{
  "attn_scale": 0.125,
  "init_std_qkv": 0.0279,
  "schedule": "wsd"
}
Each number is 500 + 25 x the weight over its row's rms, rounded and kept within 0 to 999. Layers, rows and columns count from 0. Numbers have three digits each. The size before them is the row's rms in percent of the matrix's.

# up: layer 3 MLP up, 1024x384, rms 0.122, rows 442-508, columns 128-191
# down: layer 3 MLP down (transposed), 1024x384, rms 0.117, rows 442-508, columns 128-191
# gate: layer 3 MLP gate, 1024x384, rms 0.119, rows 443-508, columns 128-191
up442 105:504502460466468493511514434478522491518483568473540526519481486486525485512487457560484521526521527483534509506497484516495476484483506501527445464550503472507493488510518517525500425491488506
down442 102:505469481522499524471531494493534438504532476500553514551460481517518513505495474500486491531473441497492522522485487501526482490489455537482460500486502523452493521516498496501476534544487495
gate443 104:482484531482500472461504463514465490531476555511502521511464501499514520481526524525520473472501492508504539478516491464580519465475501485494500533509495468476477507452487499522494462518488486
up443 100:516490466486495496489504501487510502487527535519511502507543461478506526501525489515466492516481498526546531504498510460461485504478508518497458484492489521481496465490521476492472522469472549
down443 094:516543522527477520513485541527491524505535550480497520515458487507454477472460490485511505547459516488486528492491500555469508494521460458515489473500539463519511523509503495496494513521537503
gate444 100:523509525523490506455516480480528540520488537523491533486472429471504524515501556505494501525509518522544472492516457490504538499476514457497486501512482417509504476501486478504533487478520547
up444 097:510490435492487512554446499519485500484539478458496525483460505517482507497517507489510503504488498507472498492473487506524496504546482494523505467520534471515515529517518513516482503463510507
down444 100:479482520488491468497489477499502498483473487527503510489429499511514460495501502502528504541518532506551504510453527497526471512545540514455473461484512467553537465477530479487524519502474480
gate445 101:532522475488472486542475522507530454513513509530496514503454535499487489501489537533502503500484463536476499458471509504504517519499494507492455519488479454535483470527493446488548498466449503
up445 101:512521503458501502458493531481471496486507492487493513564545500470487476475487542479541496494492496498468496538516449522484495473508487487511489496507555526501497456495492511490469491500521480
down445 098:483478473541470494518478471497499474489491462481517496507508502476497530479481487532492487519513490492493448506486512514566509497508487526495497544511488467464499504529461485501515482473478462
gate446 104:471521513501476455477488535495482483521532525523477521532484488480469459456500498510476504521483483474518488502510514531491491511502504464531476494495543526521506514491481574494450517507472527
up446 106:504472530509457532505545491505515534489535504470528453540512449527490487499530536497502466439525491470485439516491471505504477500492488474532501509518545530519519539500518472512526491482516513
down446 101:531512505494543484529491516513561504502530513521548490497515547473499498513519507478502512466470531476498505510516448507513520537507506535519507495522488465525487450519521501492522493497490505
gate447 102:560516492483487497526492517500530556514481507511508535472515469491496463445495458429469489475474437476472523452485500512484517509502505448548500496516454495513495500501482517518499520501481498
up447 107:554441518484477515472501500492521518505449523540547473490485467525469503528486507515482475507506466538480477469490532475469502453527518538477526527502482493474489474529501525483532455527503486
down447 100:514511473466510497542530536508486474478500552498533523533518495493494507481472479441466521497466481537504515467456456509514506523499449455521518540499534499490489516479472501490485508516474556
gate448 099:463498461440494452499481440453494512480498463538440530540483520457513511558469517479484475522512524494500550479464483531496507473524485472511482529496493492473496499493485503520485472536509467
up448 099:456523530469491481485479508509456552498500445505509498482473469535466504476499544511516506512550480534490509521507464510507505506454507508467473481481444524483523500492474499499488471538474493
down448 097:510531481505557533491547473453506505506523515487502465506461521489502458481495512482455504505483510524515483504504498466487493563476488485488506513501467480491483495502485500491461466548515508
gate449 101:461455479500485535511495483471502487527457510501489520515434510534523550517441492495442471507522511498503467521510507503508495474498470501527449530485510478492522458530493506540530455515477528
up449 096:487509545483500539524504478469502503535490502531483489475525512521498493530522470532487491511466486485480514486489484514523510534474508455491477512495471525491475504560518480493521484525520525
down449 103:498446498484482517522503501490530487463505503545509532553488506526495461525496505502517476502488484501527461486519503473537487490485570495541557497497543482497476487495493520542532516494553473
gate450 100:501475475510529482478512498461484491488474509516512471484540481517502535501436502492516501551501523511518518485475489457490530513541572513507466520510487476505495569502507466481490500484538506
up450 093:502496536476480477521525531478543529478443509461473498516451517507554463492477528531498544463510482467558499514515487454498479472492529505514490519526512508467538509504454494497504527505514481
down450 097:513521505507496497471490483479499511512505515499484505520545518528487514488491501519498513546488535477531530552467528449469492506529491486493494509507494485488493540449500539487537483495522483
gate451 085:524526531525496445456509478498475503517487463496486560503497472532490522501505484492521551473498488509465495495480522496515530475511560498487526491570492522519513490504524521521497519525471503
up451 090:524533573500473494536471484525512498510512494535496503513496491471487461537502483505484487515529441479492486492511538463514493484446474510498550494513518527500467492533440526518503530481506507
down451 091:467499517474509519527505520442486458507488524486479496502518533472495462482498499495496501536502533494508513506507525516489506508452469488521533528503504491484559476487478540485508452527547495
gate452 098:475513505511478470485484491505532501469519523495506499543503506522538503504524523478479442506488496519499524508483508540515478518509479495475476523463491517540509471502520471507468484536478541
up452 102:445492499509551526514479489471471498474476476461478505470505514509492509470487533529528543483532499519503474506545477456492497520499496463495492491517495484527501517516483502490491526499486499
down452 101:491506520531499452491483515481526501461499462530493462506497524519447441483549496517529441473501495512518516510509493470477491500529504526502475555466513491488503468530458521467536484447537526
gate453 099:482496468506478452483545488517511470465515496491480507485499493496484481475527533501517516510460481509516471465505465509527490473484551503528466538482511494517497537556481477508510520514471506
up453 099:480488487509511545484487503490515508537517438488529528508512526465536495537500517491526518495487450498525493470493498440490492489496514504498518479521509477478492506491493478501499472510476495
down453 103:495494522533431522481506484538437481506526502470466514513484516516483494505520511538508493511482532465435508513550524529491514519529511544510460501503478487519516554467502486488486509484505509
gate454 092:535489538517494476534489511517448544486526484527525537523472527475500519511511555496537496503487460480483516466495520525483497528539501455494496530485506440477538503483469477472484518516471452
up454 097:481519507534484479493468489493508538493517472507487525495536467492481501503451523416493498491518507501480485522473496479486467519501489484462487500539474487484531507474510508489522496523511476
down454 096:531538573504504526515543525490520498528522501492477511471500502512502552495496492485512502486512537475511481461498498499490495502475538516520467504483483491512461522480500491498532511471485520
gate455 098:519525537489492488454474475492471482493527538498524495521521486555466551498447486521465479470560489507510536509533506460517492515444493558517457480476509501509530526497518510508489517527555481
up455 093:531486491516518499518533472513521551462494502500542449500497492504489489488526500524515478443471537508517522496473521469491494505509485451501508523528486458528520506494500430504514444505474486
down455 099:486520492474539492480531510537486538483439529473515503547467523496472475493507467501521469508459548498505495529507481516513503468495489504502525485551535519506492481531507527536492507478508515
gate456 098:510515491513466487477524425526491462484493488503540543506490490491443485505439557524526536500513460515536506476520479489499513452491482486509512480558558487521484515520504490450535519481473544
up456 101:514485506477478531511512502465501510539519504486514481490508542501497514531515529510500542460499510537519498499530541435510514527516494525522511491487483414501484477477491466474509482489494507
down456 103:503480502463471480455471492487481522527521511497503525485536511473498512506455448531499529443492521453478522519559499523525496497445506504515456505490469478503521502515512531516537533490471524
gate457 098:466469531501497499480513474495462506444503524484478498470512526520522491499500510510487500469485465500483505498492521504516498504500512488522490512522524543492527510450449503503462496410509503
up457 100:517480535526476505493478525554471543464497468492488477474541496523540503519465510479512495489530484501514540524519481507524513509481486508489483507493461533516487481487496515487519510510535522
down457 100:510516532497489524562479489495500509523490543478507493489523443524478485486526480483507472496487513520543478521503496443471489488506526521507478518488510522519478523437501507509526491503505486
gate458 106:479514514464510502508511478523519478472499495546517489504468470527524491498522486515474510511502483536499499517485529507466501474487545504462485460538477495498467482493531552501507500513503526
up458 101:499513515519467518492487457515457474495471478520550451527489509494482492477533498517515494499493494515518507491416473501425469461513521480468512519499519505532505512486498504505513502490455529
down458 101:467539516479534477510505488478526494482524502477486520494496531496471492516493510512566505542477522482529489523474528452515483498504469505496497518499514469477489499518496553508524510468522507
gate459 104:478494497491503492474487481505501464448527492543518503519481517491486506548491474488495488481458483494531498464508510517541521467501535523480515510485469508480464506514504492544505505532460468
up459 094:492528472507494531493492489518511507498480510461505468501507499456534516495515513511508524481525482495500506497468490471510477513506483468518544508494481500497576490464497472495512516506529511
down459 101:493475466511500488522510507507471525492549481500521482561513485485501559485467498480480475515488531540505534499470497473534531475493500466459499513528428512496519498523483489479470527528520481
gate460 105:526513495530517526481492541510516470483542486510487497453488470524508504512495478465461490477489489456455525491516499468490550529479555541486533497496458491533512519475452479496490467519438474
up460 099:493540516498514483497524524471488532479518548497521487463488470539484525484538540511497554486512500537485487487533509511509518552485506487490474492512537519466413495517510495503485537492463502
down460 102:486498504527490505492489499508533502474453508475505442465509486522483437529510484474495534515468521519508516505480481511506493448543509512479501469482469504505481547467546484467515460457504509
gate461 100:475487440512487467518489441491469467481495512482551485498518520508528499498497494511505504496508488502566495521524526522481488544481478460526471482464482521509496496466515479523500470505500535
up461 103:505497482521472510479474494481519506463474492497500478507496498513478517479511510465498489489511507495534513554544506539502491463478500490500445543480493526493468486461533535494492474520519465
down461 098:504480504488480515480451444465491533496465535491524537559469505483511513539503544487479489506462451519459501504534507499471484503495488483444476468460517505535499511507492505505514480505483521
gate462 098:497494523488496496541522502483491488528506472504498518533457495467490504482474536504542484508455506516477494510524501489518530497498449544500478523515528540473518512500458514540504540460510499
up462 100:498523446475493453482500525470478520522474531518478451523535467509501480498484496495502495505518522560503502484493554518528510522496523523480474514497517507439521526526497477498515526479480533
down462 102:495523474471510497535522484500498508476517534517486485516523503549507509506511493581465525468491439504474491522520526521497472480484472464558462481485520515531498499493534515489500477533524498
gate463 100:485517487534534501517461484521496482493519519525513495500478540505490514504513473483497487472504503549542518483491522472502506440491483531503506522539505486509491483503496478487533483485490501
up463 099:481499536501464526502466521526496510507477513493461488511499529538466466565509509513509555546476499520510440511472547455512465531513517463460520532496507489482462502477474565470481513531543500
down463 102:475488519475406499541444481523491528500488514470488474451516507517505528541498522430481473523473492476445473503477482453506533423515519498483492542511505504511443493467482494526488540467463487
gate464 095:477492497483521481510496487489494524497484473465512511503536545478493480497518521477526518488473541487469552494504438533526532505510467512470517496496477518472498538515520504454510475551505492
up464 097:479500482470541489450462490506511472560421466484515518520511468502508475482481479505484483503474482435487558468520499509497474458505502531493500473507500508463513523506525527490507473466481509
down464 100:465483509458515471484505536458549481456502503517476506541493451490464498535474496521517488522499506478542495477495474500521533550536507491509520509506515506464531497451520500460500522438462498
gate465 105:520487465462494465570486479553508456503476525480513537461476546495514511488492531466489505572475483496508476453585494506539500539532530506456479535487517498478509533516514506464543491517510492
up465 101:498514528464498476521467475487513538495484479478561486534515482527505472516533510561503466488492513506499475525441491505505469493455503477518494476506480498533515507483515511502497522475499513
down465 104:476503521481530526483504502468528467486506478502506509516476471481476440536550516539489502498538480497524493466446521471477525507460494522504463552529486497499458569476550517467533534520474518
gate466 106:509525514472536475487468490520538524468503513503512496523506539483500531506512510513520506499515533498463521476516464520554551498528523499474522468511502494458467480497450537468491535528508514
up466 103:561471443505542488531521476483498482515502509508516511492525486482493479537545531462494515494495538513531522546494439487503526483523522534512475519487530500479546489511553514447472567502514454
down466 102:484511461485491513503507488529485512475473523496498489510516504518487501475503466454479499508537518484504439475509512523491534471486493492518502462503526509528493509507472514511494538493470491
gate467 100:499490464505461468503515445519485487491453480508517535550502446486503469490485530505500485494472512491524484505509502444500508506504478456480464511456488478484506453491517518472516488516510514
up467 106:486517515518494456530502505480470559465487500502494507501486492516445510486489499475458430499493497524469516536545481470494495480497509483500521536493524551506469464524512502488510533521499524
down467 105:497502495515489488528476473469509471494513519535477529520449481558520511463514532502528495472487505468477510507497458522485495483523523536473487492554531492493491504486491502506451506518484517
gate468 106:568476501485499494531471534486467468515486471514467501492508524485482497517479509517507489530520479484479495456547525480530538457502485523520487502505478480499488524475518508515465450522495521
up468 104:523468512546482485492508483491461495491527532481523453453515540499509495477483470465466517447465499493512471512512508493549514495477520449488452462468462492495458454526547465500499519497499493
down468 101:512512514472470512497528466495470507517448492509480505488492520480526532485488495497529493528495513508493505482447499515498528519532514476479505517459473511501510494495443550492443508516447479
gate469 098:524511519464523481512491545509496542487471532497486499481464504517487488470489481465516504489530528493505482451517482475482493509531544507473509502506541486467463481492497508509544548466543503
up469 103:483481481479537491483439472535523489497480492498504519524496524484473475496498474519512494535520511437493495511505512539503483489519510518495536521537529533511546504517537483493453485498472496
down469 103:493526479497501508496505520480507526513499531490507505489474456510502548459505483480527489497497527486492484524468455518519543529523538457491469473549505475454508518499530483519505491527503515
gate470 099:433486548531515512502495498460520505493470492488506464504506527499509476474497507484515470476494488489461517524504539545490522482524492491486475520493554468509440443450451483528514511492524520
up470 102:488526508488511505505508476500489502502569504488504462514463523481498525428474477547479530484504508538487438497509523495526516529499464516546505484506518459514537481486503535466502461497486523
down470 101:529487531505469516556531508557516490506485479493501513513525524538485510473528509488512490506495441494490508488491499493464476525505502585503510488515489484543470475493474567479527482499490498
gate471 100:515460513463479502488495531465466499494495472519499531484527526505498494496504495465495506478501488515535496498482526487507498521487481506448471508521500494501492543480427528517521505469508508
up471 099:498486525485472504519478468533474516511488464580498504500525485463492492509511563493472487529485495519455539512465491513507469540487486506470495526497508470524523485518497496514468483560529528
down471 103:500509475463508509506488465507501536475493524532513479482505507491521508485486527486495514500483529527503559521501512478536490537485491526525498504521471502464503507453478441508495491479484455
gate472 100:534510508554496454512495466506510508477507492462526477479513477517519486504534480502536500492476523476496512465489500488452516526470470454502477473530515489498478509497492518518500479505497490
up472 096:522470492475460464536508477487521530466481504495503507484522454498483435492541531498467527498495495486518539495501550555447518519459486457423581489536484502447500411518460476512524517515507532
down472 100:546542515471481526474430494483519495471501510496493470513515532536486494480536505489474486495519506516517476493506495528481476501534435471515542462519502528546504535465484464477456498480523468
gate473 095:503548492485499518498522506487489509515533502516500502508477518525491511546488542557508544507532460479494458496479465506489483478514503480518505456456512494513508480503518497513491502480531444
up473 095:498551533547464531507471471519546499489474519533480549527533476477517466493502513467456481484472519544542464492540512485481486499455482555440498515436520504484502492513490532489522488485471508
down473 094:489501580533476477511508511504484495446479500475510527515511478531486534505485540491509478514521513453464534501483503575511523525482556541495444496510495469481525524481547485497521523470483488
gate474 103:473504489472506502458493484526501483503539513481504469547530511476508549501518514496486446463476498499498517463478495561500478485482528504525511463517520473533504489501522515477473494525482533
up474 110:485498524521485485474483491504537487485473489521507494469516519485494568526507514515502499506552513536491504479502509504513481514505500489477448511521485499495481537503486528498486477486517471
down474 106:565489526483446516495501487483512533473480522532503507515515488542517500502482509466494529536522496488508542435491500527543515500500524501463486494534499498481484515523474496500494522527485475
gate475 097:527551506478459486490504455478480489477524483503475547485472537509490488508496474496523491485503552489498482464503527524532532528519492497477513522506510490497522489447466559529500489509486457
up475 107:495487490507472486508492497501483500513508511495537476511470478483456477477489485460458457506471491494542476459494537504549499486509514454515506512525537464487482497481502510473520450532486488
down475 092:518489477522556508454485467480534467518496473504472527465517454457550518486521479491553485481496502526545483557531488506517518539485518526479507480512498493507543531494520510545520488492497489
gate476 100:491499530499523508448468501504508515494528541486496556468493464540495481458501485508508444491480512511489486522489493516490517514488536533503477495527505500514467553552452480460518516467541504
up476 101:524470515502485500467494508478485494516532478513509489524504519535513531502534522514500506523534485492468520493515496549526522496530520547494481528567539518538483511421467506488499487533507487
down476 099:474480512481434543510505499520491541484462492493503493542523500514504532529471477502468498481510498503511548486500497506490455491497494481504470459500496498493476506508521534504501535504521481
gate477 100:461470526491460498473533470490453510529493496503473520481502480476459538465477523485465506506497491479489488478478510483495460535550492482508530513480457503468493502515450478476495488523533491
up477 103:478495529499492477498500468488497502520508505486458488545463481530516503491488522500506535483506530511553468465534520508503492510533516542488507474505467531430493510493482484519514493474503501
down477 099:528534482498479523487479556540463485504534532524504484489501523479528489518526511494525545493512479525497509495522524521463501547498500519517499531509506486473516497457457532499512488514513545
gate478 101:500518478501521508503481486503533505499481480509478498526510509467514525488502505487509512519495478513515503474473490522511493505489507533529489526471482535532507486495509520441460455490473498
up478 105:496515472487481529470492542454502549485462481483491504519524520485517495498491529465487462482503520494506500559453498495492467484479498532540478536551483499474511457513486495476526514501472479
down478 102:493478505492515486516499467514524487529528484461461463537541491469533554460520491522464538490532440528493512481509519504489504492512490516473489479462507515465480468507527510480451497545526517
gate479 100:482502493526536479475492514487505460504503522489531494470512506465496511477493544469493507529502469499519488550520457450479541484507499454510531482467474480486456503496544510509550489492483495
up479 094:491508545470468510507501502446528510529504486506464480501504491492475521512509491529525478502470525500489525548505530507469468477491533511462495512483522472473510519522449510482493557491493489
down479 100:502503484473446516478476501527546467472466489508545427460519514491495498510497455487526559492511475495522488470480495516498540511457439481475512515473462464513512500516525521505450508488504527
gate480 102:542505557488464490487508463475517508490539511539505506536479486525481516525464478461515494489467508505523508477460491497480507543484497443493486516506490536519457504526535480508498488510470507
up480 107:536482471480482559507499445485471481506458500523485499459486509472495513526503492532523477514481479504497539479474492506446520514499454531485486526546539483569493519543489487504456495505484467
down480 103:494474501519514518534519533485499502506541450483497510504497537499482479503495511504498531548516471460487521431490471536461500456519453480483498488461528495561457520547482492488507471457503500
gate481 098:460526546554468522541546515515525538525484481464510494538512507530467498502522500510492482523528464498498521512458494549524503517507521506519460503459495480488493490502516484519492471503505461
up481 097:504466448513494466499526501514463382481538488509514506475504473505520501533482444519489521506482479497506492480496489530446493460496501508494488483510508478546497524490512528491492532490456526
down481 098:511486499483500498486514474477485539505488496484505498494513496497522481530546502464551490483496532488482494490475470497497481541506500504480492569510518516485518523478461531527507501502480502
gate482 103:510512519515484519515469516519485508484475519460497515529519458485538505514536503466506469467475505523513514493488489476509470452455497542511533506515520542550522531513483481513505494488500518
up482 100:502511462481514530493549501511523499507490494457529508521485468500536485472538531519447530497524481523447499468529537510463479467500525473505479527505467520492488521470514464460470510512515482
down482 102:504535483486483497526521504536520512480537532462479491448505502493537519492548486486495530507472523511534513545498458493503505523499499479525555478500513476480546492523514479491503484464495511
gate483 100:488512506489508522534472501477481479471503496497513507547482469520471486469505472473518450565515473522487499530521536501508525548495496464500505519462459534467531475521484560536518541494435533
up483 102:470525526477510468503483476499482476471522494492506471548581512491473532463507518494462489487524498472521482510492546487524465503454552495481481508547471495507516501479511498513505521551518478
down483 100:531531486503482537522521489471491465487487507551502476556492502499498522526468507485535528479541551502543523488529514468512527513529512471495506536483518494490471517468490574473496493504461507
gate484 102:494520547524519531479516475523516519481470504464506483526504534536530515537477501509492474517548486540506498479488533487493521542518481458498502506499540513535493499487477483490524481529534467
up484 104:474457522491488503498520513486472453499487478476537530484485541481501504529441483497478491499489523533472519535519521473492519485516512512528513555497547479481485526504466466489509504491502498
down484 100:521488507517490514507494471524495495475472467504491485521564547529437498486535462493529514510485500498519491480497506464436497484495501477493517555530445524504501509500514557484488493556476527
gate485 105:495508478486480496532486445470499498507479492499495517491498511500527528522530533547502511462461503458482494508489469499485499456527524529514484508498513520501511504506523529508423463549493484
up485 097:503499444514494549534511503546550487487511494467483450508486498487475493472491458521492527499510470474490538518532496476521446497522509531449487480500487456507515491513545496551494486469504515
down485 104:462498535456503523508499500467487508503497521506499503499524483530504491430511522495484455528464507557519502446487508492500555466478497504522533490508495488444475484462535466486500496521507529
gate486 097:470516505464487490502497501498474526459514511505476471464520513465449506456517524475498463519469485510505520480460496518532533492500506497526469532504498512514467529502498521489505496497507504
up486 102:520461478506532512508431517527480504508504499466472519507507502501512526541495514512499506498472467487489512512481486500507447505490498505472483513543466499493482511522485474496470514464494513
down486 104:486496470505505525492453510447493492492481466511489526464457469484473521538504499533481498541500491504485506524487512499545492492496494512513521519539488523488514493527513551464478518518531515
gate487 101:467471543539484515497506520516521499495514520493512488501513525513477503511491497519518508484490514503523509488487480506459479522503474506532496492523501505485523451492478492508483501481506496
up487 107:487517496512460499514491487524531502510496534496501512510515499514512495510521442501513546535510506537546480537434483490468494459496483450499506537493477479477524510511555501509527495498501475
down487 105:510502484495513474524521470531504515553486491489503505508499536478516507495480490461490427526485502505542499490520511534525517481548499489505535509505514462515494544527474521476476479509561521
gate488 117:475530486489528523509477509468498494481476479495533501503481521498509505487498512494434537456497502511504492515502480492483501436500509560500509533520492450557462483542460512489476522453498526
up488 109:472481478509489507496499510512483479517515512498534443524479553485468502508496497525537484475501488524502474462479491465522484407507540494497487492458562514460465480522533501512450498545500526
down488 104:495538440508488485518489474492490532470509491487478491465500500521505501540480512468493509502502483486514527463486507493491494480458470495499496548466501468523511508472484502475498498493509478
gate489 104:519541507482486456501476542511490493506538502495533489553506516535494520499498538469487529522543519520461497503519500478496482490490482508502461483485523436493499492501497483477463485503485507
up489 100:502515522507457473504550491480509482522530457465490505514482523509519538503500489508541529487522529496471500464520498462546495479516514509502522513517519531508520535534494536484488543500526537
down489 099:503555483509478477475503509483488480515485493500540495542500499505551460557496503497462475525456529488542485525503515504476490516468451472505502489460549478516470464470505485503530469493521474
gate490 094:488483495475508476470528489502468495502525484488506533442495561500501478461499512456502480453516507501527511533487536510516493530495488518469490491494427462495525491475547500518511502490499503
up490 095:497491474505493489485508477530481519499448496529518436489488478489499514513480531507505536535499495511487491536505482547511512485511533505509490514523490468519501524478477459515484499529519510
down490 100:492511480477520486497459515467489510540505489548495516561480495535511458488487527498542540476511534498469501455511521476470494480468538516500504495443477530495453533542484491478532496480545476
gate491 109:458513478485540487481510460482507504493519488525473498510487535466475516483515491525497513502515511533524495503488497433506491461484475464518503484476471504542520481477511467542485526534489506
up491 096:536492483500477519513497510466508450506494495492470500530440497475499447470513515482529464478500469519512499474468506526526515520509476502524528456502505514540542517537471530486509488517499540
down491 099:482489510496573485554498488480521511451474486481486532500497530515492552526485507441462538535534521456489502546523508505525453467471556472482524482512551484497460508519526490517482512512462469
gate492 101:562464476508454527493499523551478463529459492515446529470520541504545504510477529479448500442532499500478539466449484494487526529519450456504541461511478489507462502527548483497504481511509523
up492 098:535478491541508489491481506499495519486485484548448528514539483495465503537449484495501501470501485483493503499523480468521517505513451518494532505525516563466482502498465506497476495494487509
down492 099:512509506529496494512555486483464510561531482467514488477493490465481478477496487501496523524501501552482520523473489521464521488442508439451481484501497485521481506506484531546469453503463487
gate493 106:469537569492514484484504457483519543491501575523487489507473511519477540495515498522444497474508506503525500502521494515478474488523500502500505472520471509462500491499508503474507491476510542
up493 104:481517489488516472470534498516529536532495502479497488503528478485508516487559514556504501527509526520572485525501514453506491505510484507496491513503574492521485521474499480501492484508446500
down493 098:505507449497485502538456467486506464461532497463472461464488519512523481477479520475485521491487421518513480460507508470536519509478485535476515494540473468462544520502471482512487502499529480
gate494 105:506493511505475503474473505464515521504488505498485472514507511514548500455498506493492499462487444450511498500501549514471504499531475465505459463464514492532483477540531470526505552501504523
up494 103:525503490496509526467494543514505508500495530488501516495505511459515492486467536505499476509500472481491516498499502487470493474503479494514481493468465439510477492510466483475531557508501497
down494 096:456488479475465533467508491488531481502477512517513540441445479520492487529536504492482532456529505530459494478521473495514539454491526519499511502551523503514552470452498496522511480493522490
gate495 101:474502472567509538496520474549507500507514463536468486490489475525504511564497508512514506529530506496504442488496534507475438466520476499525431473516493547491496468545480513488511513487507466
up495 101:482513501497513466501507492514508507538500447486508458477516509525498528524469469527507528533499490546467514464484489507500507468541551485515498465506477469493505493541469483491503491510520463
down495 097:516453493487503529476488539506498475531498496514501495491491489495559479474489520489483510469535505521495507540511533501465491482518497521495516561485498533520495497506535524530462504494466492
gate496 094:482485514504463473489473497504506516559489457498509495508544518496533509506498510503501497484543466477492488524513543468480480492477501549520519487559501491498481550519519478521493511504500515
up496 094:521494490472522517512503531489501508524508487512487524494455481482467451490492503508485484467512448494498516496489491499505518456510469512531527502466486509521472522481480528535496503517494579
down496 094:499500508543506476509479502514456486534492546496524495487484520457483568527476498485537504491517520435532498495526446506499532476465477503501518523503456499480472496492463492498486510524485513
gate497 090:533513512530506535503473504494554541506541501512484481500513459509481522517495478522517521507526479477530509544556522485515523511528513519519519497502474499481475478526513471495537491468540535
up497 094:530495480491500536496481539473509506520492508508571476507469531508479431534548442514499491505511442499493522543503481464484533524514476524542506527531446489515475517501532518512481511543540461
down497 092:495471531469495488490510538491471520479527535564490532502476486507514514523493505503510529466493479506514500521486471509513529511503521500516480508510478525480576446486550514522521525428475537
gate498 102:473501486530473434472509550496495509513510535476501482498515499469497494495513530544507511468497446476479505516485488508528467489480486480545482517504500475485529491524498503489511485496491486
up498 099:486541505484500539499495498485501495502551468550506568487483482507504488473489531505538507496503503507480508498495532485500522510551481533459511453503499482478523491429439505541513489506533475
down498 099:554470531480473479492518513510473519554541498536479517528492494503514471503480469512506469508499454513539498486465524507500468486516506497497536519480480503538465488486498509524486493543512489
gate499 097:476517500497478560465523528486468500525498514545505503445517539464504470559472522496510501501539513525490458558527507495506544505519494522533506480522498509495505457512500497504473489538463514
up499 099:473499513490508509493521508516495470539489513523490511497469546517511454441513506507522493499492471519518524528516483520491489495432507483520507461472490460523542502516512478509486495536483472
down499 099:492546495499514517512495503471500460510527495493486488511520545494482516460491492522550512500511515486487484531436526484508503496508473508482472506479496503492491525536519467522534498479511518
gate500 108:472496488483534472506501485548483482493509516448504521511482523503546493529467503531475478494494494488462514472507468465516485471533503476484518488452488528520530547493507495511519521503501568
up500 107:521467458496457506505507473476461519509510524532500545487495485487486494480490473512453509502481479560457470507452508480521491491514478497471528461486464469514501534479489442499499499461513461
down500 103:536504516475518489482506490539463483516452500481513515524538489486491483511481483539535499497505520465489445473522491464474522499477553525494484482490484522547525477512470441470520479525505507
gate501 111:475484489517511507496487488536531514521473463512543493562458533507536567496512527503508471491505479539512514522501529533505491528496503517477534492518453503496525510467558518487493489546464479
up501 108:487479504531528539498465491484463482474502517526511512450483529494529498491511517466519493491503490461565484490489512488493532544487508522522502475486556536504507480499511456460515502534497506
down501 105:513481501508487468475485497525545537513497481473492480483491454510493502524536485493510505555477485494471500513501505509490500478486485502428502490500492471455513514505477533491506503524476495
gate502 102:483469514534500504538491548565472457506496473542471532517473528467486518461525550497460547512485484537513491497500502561503505489479498492478451476486460494476500506506561522499501487490497476
up502 100:491527493481482506482496520475457489501491523502492500466537548477452526461476538498542471500507524483484503516489504466511493493533495472459485519468499524521523456494500509509502505496516492
down502 104:534477513508526517512488516499443489458554496513464510496499483478485477453477454501536498498499509484509524493520533485465514490526537476519445527570462516508457492495516530488465479542521519
gate503 113:521541540477531469450499502476479531494546536533546484535492497497507498512444511518479510480507508472472476516465477479487507490501550507512516528542495528534447483498508513515502539494485529
up503 106:461492496508520463495500477466510496481487466504499529513516501506489493531491569505486471464500461446527495535504498487495460514483511502480542472494500487509469498511521507520449495465541513
down503 107:463495554468486501502513545492459491481509481489469479537489512519519475499520488496517493531465517469514519544524501513528495464509542489555494472471512460489464539507440470497497477476476534
gate504 091:482531487510485522535491482523472472466478480510517501493455485507509457509521518549483517508514473502506487503561512463471503487484481484498457507475495486497501506487476505519503498509519447
up504 094:481449505498499503464494496462504494478488542505480506547544505507525528504502488528484502496498514512467495467462506465512494494471531487497547516555502480502478487516491498508507532509496535
down504 100:481509509478511550491476544489467487488528524474508464492482608516491479497504470522460472518491503486500520494540513504551515494497501499481498543489465501525482472471487477496501507498518506
gate505 096:489513526494508501505468475466484513527488456488492513556502512511505473497453492477500509478471493522510492517498504497526529512540555545496504504498538493469527504529503472506473486487447473
up505 099:531526513480486513517497523498507509509495507541511522505490459489478520505483489474500497503478487532471499479535455500496486485495490494492510528480532554517509495489537488501537518519438481
down505 101:500491498533532537450520475491440508496523531529493510491525506457482492505524505492501509556428524558502518447514492480515488479521503529450458506487518509504500449526511482516511505518481528
gate506 110:498528501568512492542536518523509487548512487506513494475481524510440503517525556500503488503533511503548503511522539486508498505508477549524497510483513497472452496472484485488491489501540484
up506 102:514461485504491513458483521492508490545503479513443514450532498501483563475491511487513534499520517489502500494523518447508535502537463503460514490503537488493505504494519522492566504506500495
down506 095:502533483475536489474494513495529501551498470498503528462513496471442509532480470499505511527495522493517472528467464501482508494519514489467554462547503491502480508526480505513517520486480503
gate507 099:461538456522502445533505497508507526477551504487486526520490500516527487522542509514481518485505514514510471469450501487504525489507490509472454490504512504472530499536512490511485526522488500
up507 099:467526481513474479534493513477475474491520512489455449480472514462462474478511524483516527474465539500486517496488485489485507451519489501529482514516520506463506444526486488487466498505524472
down507 098:544505519500521531486473481472500476494475508527494531562511551488463500469528481498481478499513522511513492531490494524475463515478526463527482489477516500521490487484501519482519486449488516
gate508 101:511550454458557492518501553526493498505513494526536468524515488526491500521477566543504510462472486511495485491520508485478515512516503490534495469483494527490504517465500540490509497546497542
up508 099:488514520461487487522510498527508493521500476491522550526484490490461526491525484503469498549493496496497544518494468521519474520498473525467496547520512478489479507495488491491486496514507485
down508 104:503512513513461497462488462505480505481490470462512512468491476486426477479523490472500492525483462483526501508488478482474501577467482484491503503512509501480511517518513491462511483493454465